Part of a small language model's weights.
Architecture: LayerNorm before each block, biases, capped logits.
Training: a variant of Muon for these matrices, 12879 steps.
Each number is 500 + 40 x the weight over its row's rms, rounded and kept within 0 to 999. Layers, rows and columns count from 0. Numbers have three digits each. The size before them is the row's rms in percent of the matrix's.

# q: layer 6 attention query, 64x64, rms 0.191, rows 0-31, columns 0-63
# k: layer 6 attention key, 64x64, rms 0.195, rows 0-31, columns 0-63
# v: layer 6 attention value, 64x64, rms 0.17, rows 0-14, columns 0-63
# o: layer 6 attention output (transposed), 64x64, rms 0.13, rows 0-13, columns 0-63
q0 094:472513500506486473487569428395509565534473495473472446541493573472503490443440430488524499463532525487454465479548541542519567521497515493453483466475462468541508514489478617475523543488545544
k0 091:440521512568538464525504463404455468516482503503472469516509523466449482485508426478566511498509520484530466513492527517547544534490553532459424585538439513535551463423511519534496560417528463
q1 099:491556558556491471469507527458502549475541484419427432433462508492485548536451493487450511512453517532471539459485498572522478533477538548589495534483460512523539505404542561524540514490463526
k1 093:524569524548450532487511515481468560494536456533426477452472536461459532530444419511511546491471533540515485497495474580457495505450541526534480520483473509503530560395483531467488526518419581
q2 104:465478525581547488460510474488476539547536497433550459461457509533579444516510599444489519475486537456570481460496554559488526527468496506567468440510500487472451463464444461530464473553527511
k2 095:425482501571548614519502496489528498543534530504553442459495542486542411478460529471507542480513543455570505478448564522495450510485512539508461456474458514499460543476422450517477486557489532
q3 116:435490479538447532469471447461534482479490476443534472580527471486484578511483588533523520443466502494527485523493514546580506482513524460505470461457575471519510506514527509463561512534374458
k3 103:442480466535408426480528405473558448496547553513491509512545451453517556489469516472472474524515480543486539511516492481481519561470553586546497486469536527503490481489552481509561467526397503
q4 093:509512538414499474490476600506543531479525550472463539479522519449526517483463518536520576437442417442481490477484440512487536482510571536560446514526515497476517517472458560525503421540481446
k4 094:491508485478532457548555567529538524477521597403465513476481524445526562454459519508511583409488518460462547515499443523489477477513520512498435425496508497505587541512478514540460502527480503
q5 102:547581556428522539468551445463523548602454457495498449519516470500482499481479529522493530553489520512494591538511503435491510509517448456425472457519467479549452548463509473493549495437492461
k5 101:553582528487522465510542469462524524544443436539523462485506445477486529483501544568435493489486521476499552543462515455512459527465498466451486519576488449533550551484555432488528488386541505
q6 082:508451585519468560451472523514474542511492544478545473475498502542531535448448462467506515510583396526623421480506518462519536546469497518500437497483540540501466515437513463479480520496523501
k6 087:559480483489439598442470467526564567502488520469537465490518480560547522487434521484505471516576472476563470476485511476467537508507458508399488521454502519536492549510476423487494572517428519
q7 097:423539567475520515499592523521459431473537506498507504537566563506536483549554488451475461457474458548449495499595451478523483446496462443519480436505481497513499532488543470446494517461577502
k7 090:469529463482475513464542505509522439616537445430472464460487475501522418549533484468483465497484480512457482560527481558535524557551465478577478472569500506510579499505488534442521493469566529
q8 089:403475491511559461498489524480471433565510538532580454503551529479513537540502496552450494493499470428531560501477498476437463523531574510500434542450420449488537491501504476570464531535520484
k8 082:513480443475522453477532499484491482504446449502547442514497573448506482552495551550508516482536491505530539524502488483425457625552547480522440494435512443466456527505448565555463552516473466
q9 091:490493564532460500477453525407460554476446550462478515539486536527624466514531476497534459512497499540521545575541488463444475562449574437475519441446520495516464520533511522476472519499504501
k9 093:429484509526506530492446484455479497522430497529452424489486530591563473499445528535541462516452500454511567468519502577463495545459570445451480524552507498543497548508541519438552519464507449
q10 098:546543592525513515459548494455488460497537534504507540556547446477480490534423525489396548538462457525463503496491484502469541495434474574518553541497522457476482481573469517415470527473463526
k10 090:510497568533494507509545503442514498541535512484473528537525448478511423514394556491447561457459499478412562506471543513532516500464420506486539588488557486465481500531490553454481520461484554
q11 107:481442465530457480519595503478497524511488512459475469533496541473466467527496455471559492527542500463513530491482475475548607441494452518463491535487546573529521442549462458512500578469584422
k11 098:514479518526485496466574488498494540492491468508464539486553545438485463561519448476511453527447486492561535551463545546468560465463425502479482544521509532534540459542519427511470520496530360
q12 094:452568543517512485476531461498403520481492533414492506498534497553441517508549417457480513537511462486539560495497490494563426496502539491571534432545509475562481529528424528479492479509440539
k12 094:449508537498493495528534428568509471484524546494504466463510502553465480495545458528506485513523485426495524482455505536548444505475503488502460511656505418539510559440441524475552517501447541
q13 089:447509553465505461510436506530535571541497492549440513532406469478503587516528527511493507435608418485513491505493511486498529501504500471535529544503509532579470437471486428488538492441504531
k13 092:477507505433558440472462501568542544516494496533488488522472491436528503522433455556524521489536424563595503516493538554525527431530479505537480519471505558518474499451518470416548444465504442
q14 085:525535539507559469480531465479427508434467451426536563496548505587509454444447500534495515505565485478428558558525519490497496438466541467476509570494551498480446520467450497564541476489517501
k14 084:514580550501547540488520466486394499428478510463510538531503531518546539460423461537488523530550495483425547586514520498503484488475543458484536542492478490468434539516419525496578501482460480
q15 094:490472493494456528555466517464600460477478498546514441466575467550546497535439462527466505491467504513453476523442511496489601515488509454531546467510535483529533464487452522548442483414578468
k15 094:542531523533473471513505536462526496484511513504438473453618429555528485534486509504481523476438550538546449508436479474508594484517575432516560479511530455489448536484491479542455508498517425
q16 101:585435502486561493466525454539536515515562461456404517452484523544549530456520529513431565546454507532525502522454499440522477524542546458550472462479526507429504490542526509449457457465516459
k16 094:578490477459518578483513459560556560551521532494416487480463522508460547472489543465437509540463519524506572501405539460477462495526518470473470448499468495471449488525501569431485534464540531
q17 095:541495452497518572466535461483454600529520489467508455538593518517523531483482475558546443518523493471422437493507467489482440478472506461559451499558526447448539465499484492437523519466525569
k17 096:503461490496600572470469421501498560539485506483477506462594497505551547494509514493522468527572466474398449462498483487512470475478520464583421519538554472449543483485450516514489527521492494
q18 096:453428476517507504504436594508466494441497501589492508460545542468484465481446511444462464511589567566490533524541423540553506522488504538487573447509491530477428520494509495488497534503461505
k18 096:430458475578511490468468545522469567498492404482523544445455536568463485529445492509515456491528617532463495473540420520549526509465485477497574438479534500516473494542508518513503531524469506
q19 080:534465430561497541407541566523492474484466478513524466493461457536463522579445505489459537426449529460495524545595434495488421565494477473483516538512577486490494502481520498514530513540511483
k19 084:500490407557469512465463523545469537541455530514474418478523455493483541585478436447490518460494533498480507584570511509462506573415492527504555501514535484456508486513503457474506488524588534
q20 105:491529517505510481526547510465435521503498491523498553518541488476569467575490425532438495485507436471511486477486413516512550534520593489521487452394494547470481574502562515524445448538460488
k20 098:517551518524524509443542448533517531482507477505520506543487512482522538517467421435558500487462489422462600437489412482431546550548529488444530447486472544486469557516501572521460530520496517
q21 083:476527527521524432532477508536577533475483525476512437500538498443549441473576428531451427517498536421515538519475473476501588554505474473511561485560526527523511453491464541454553507511471448
k21 087:441498515490557491535539511469521561473436525473517424480510537416539460530571469477521487485430482509530523468457498538489545485522515435515539456537548559545446462475534543412524535492423503
q22 095:517489422492574493544517488417533566454505496493523554428508524498422472510541498529517542511524540435524503523461535475480514596504483541518451450474505459536502475467531425430556551531473517
k22 094:453514462531605491459480521453513516468525493519507556459511522475475489571545470509512580508543524501532548511528464467481474536478488529503402496486468404497385482522555477471552527497472545
q23 098:521563445462505490497489547479489432551469582478487496492548511507515523495455492438423517503570557462546436544494515506452528555558497404472532540494543506513549475518500507468502485439439571
k23 095:540502508448546467490479511479456464556476564569451492528564499504485510528485515449493501497540584419534449498508525474488468557512484448465563477519526550499565460500528523416457503459393517
q24 098:546487453482505551462456518504489525522400523468540598464505444447464542470447519514533378511500474497494533522571452552526544510530529581513493536533468518497537449517489518513465486516449484
k24 098:532508464597535475522413516482495544509448582435568550507505448558448565466525514539485518495465454517489497565503429523505440468491491564531485524537471524450549484514501490502445450527467476
q25 091:555503486539480505511494586510529501521589438467543509503478541442508532513522446591415479599497469490511430531519509528487462445445495510474451442454516540543468507536501491550496444472486515
k25 089:565511467483549460428471569468565479552595469542507474491450464417501552502534472491499484540466538445428490473458515567469448511519494499411495496512534569525469513556479495528504495529502517
q26 094:567485537517527483541422521443434490530527543492559510541504512483496431475478510386521454485498588506445504486528516481461483454524464542514484438548538498510518509532597499477516456461511429
k26 092:531538509540534512527456453466373474489539537510537501497507551509494442508492519440493469494508532496497456528496479519557452465489509516514469422488538550497486535615608473491461451442488521
q27 101:468534528467467527470515556444499471522414535484543457489526465456514489404542465559480549528524509518540530496562508525553429511465452526468558522507499539504435514471576476513419505503559445
k27 106:487570470460412556498497505473473487505503523461514448518484465468571560424499525543553490479520539562506567456577479530528482528519405435417540501475534476495471471472527471521459529539511496
q28 097:420536486521478515518533470529544535514539440488569542524539445432482538456581505487436495558495536525489497498516430533486490580531511440526526536461468550394521465492496514505437502459494469
k28 089:431484555514494519521534483529556499528519443519557460519541514472454542466565499492461545580514488544482531519565444486408509459533498424494540479491490534401510472515481505449402515515491503
q29 105:542482544487502522493493459516460505508542547463499479453558570527472492477484406492468487502531587596443503563553422514500486465488472536484424513521483509527429428538520550462516524529485456
k29 092:570549531512524482518492505527479536506521439426511502437500522522484472514472481485487486507533568523426496467467467574516487559486542468447459579487481426499538416526593519460492542539454443
q30 095:496506511433552572486560485538447521510514496510425496501542487452444481579412484477511514456497500498540489486514493554479519474571426422519559485447550551462505489462457476516555438491533536
k30 097:483509524490640509472533440579508453513470508505431541475536498473456498546464465454480482482456506516525501539495500487497495516568423472480556506480517558553560471469474421511493481485522586
q31 088:518489502565488485455472441503535506553500489470560474572449440529462554515585517444477520504560484514447474558438551521475500503463455495502461491458445505535587469527490484414518518558546532
k31 093:499480510524484495476497482575510449559523503576536477488531455512483467464563453499478534438560431517511450556527599520476459465516523546539422542505483542501434495484580521463475552469464470
v0 102:488611500504597582431452515406489523553442550461500500539516515507527498454454535497461474464514448447518483477468564544560514546491496493513492492552493509494438463467553470467493519495483499
o0 111:517430474480454523554575456562472497490564523488450538468561472484521518483521432438468522519485493533484448465517496447414464493532511519505518504421521541499504475560477569576473444560504463
v1 114:456470518502492509454411506515491486472528469514480472542470551521518518474514515452492562563438572612472475584510555443524524500465436537537445467457530523517499526492569489446465500484558488
o1 116:468508502478510491541540531570476583495434543460531493479558450425505507486472491519554489485486429442522497474481397500473525535555452498514589500542471498496523551469408519554477507539472516
v2 111:550418555529466539476490513475491475465456546480524539547461481510533582422476456488488426520546534524569486586510470426462465491531536528468501491488566501452531474500482449466521526533442545
o2 118:505547503500516496548499512478494501517556383525515448440508476472461421508526501537500534481430498486496434452465513549573525506531461501540448521563484465517479544478521505600536475460591480
v3 103:580476500533487516522511500560537478534539447495515541509531491501423478415542414501532537534563514475509475512541534492493501500530482458484471438496494561552468488529480435430539428427525425
o3 096:450536546534508475466473508392501505480490475564476475510483533492540508509425522455502517482440466542470569473558493551456539534429558535505541497466469445461546535430520573548462543511493540
v4 106:501467505528563466554536525560423528546569450524550485492521472467585489529523504402499530499494510508481474495495456513495543513519488524455429413487436563528483508505565449450436511481512466
o4 107:488508501454486461495475488507527442441479562465459533499493479517498580419482473577481523535542524467557551512527567510495490528470500484534567549483500474489484508426424577534515475540394498
v5 091:539487468541493512468502486478500528536488519435502540485514523478467511506596480583558488498432538488511549570485505448525448519491572530495472436489381511495477471507522535441500457597466484
o5 100:476446567494529467508494496521548434533509523540473468517481447520541423478447486459466583511535517474561482492461542539463535489512454541570581500502554531480516560439553497457456475415497502
v6 096:529479564550511464530445510498493517493529523529552535533474496513564442485542511480439430471518541516486533484475431504486485451532533459483482527513484542455575486570418447516519583440409518
o6 094:492506412475500540476529500490507558465465453504455506543500464500476537454477499549587538526494474524516488445557557477507486479517382515488458507459534451526492488426535476536556442477578566
v7 107:558485436569515545503503510575529461459478506504539526532538496430428465474493497491502441607493513527465496532463497535506487486387464542455539480579516483465514502521519452474456509468454553
o7 106:511504557495483442483505487517531569500505511479484416509441503559547490504499456510504570408502525478554480428474463446477523516553564473527464481411487497518466573429525576537525468501521517
v8 104:483491571500523455512524567439479468548436491530411501509509435534490529520543437468495462519486407495511557506483453483537458516488493401519577506523553509487542557475534517535460491441510465
o8 113:498471472467501514536505526500534474429560472473554527497495557480448533440501583449505569472487526495464516496519479438478497478509467613488478458459491472524467492579452510452521529603487563
v9 109:540470422480550551464516521459455529482493539545507508465483590566527455444474547556559472457583488472431502528516496425454502468508531485506530494510511480544473515422493423497534488547539514
o9 103:484520525598427486523480475455536499556529397435496504549525437469454525542536502474439465519459486574513475472469512569551525487554517439476528526492501529474559461543523537531526473490450501
v10 103:571575516447495490541507463522469508531526478517491571524493614492465517474547493520491542536422475506516504462483466511474559495521492556478509433556531407472428497494517421458521502437512502
o10 106:485441465582409500488476531523492511492448494506496431438551504525517483526436507492527465464553454545564467579558568468525489533413520486526504548452469529573510509479449534532471490508496480
v11 108:553478480556514441535512430469499537493519449532509488512468572523515585530436462441589506491454441507527459496441547469484463485562463531541472426505531484499502531483517507454542492551481579
o11 114:444572564476430475501565575516513482508479476540573460483497484486470432448580575543445479504517520517541529481546499520489512477481467486466551603516453479460480542474499465489480502450455474
v12 106:473420502496531510479514503525555495408548485501447467471499496480456537553607459493476519474507499504504528477473576533562470542553439539525564447493507561530455499499486461520519504519510390
o12 106:559542574484527499542452497465440455546501533525518505539541489498503505457425544495519497480497448441426514513544463469457500495472548502490444516523479466467618496533516526504396475443529551
v13 090:552487507499465503507466535494485466557433433480405507540506555473550472505468535519499502599457505503470487533454482470508469571557523449515462485499570482534594543493510475439517523488417510
o13 106:434486498549517526536559450491465481495512511488587488504482519479481488491494545508544529477541472476561523453548497513465534465530469539527504506405458532431474458462383474613487522519547508
v14 091:464485529470523501540508524533529460505416569529476585412499507473532519489494438533476543529476418499538525536426522448518525585500500562489446540504521563468418467497496470525484447504514494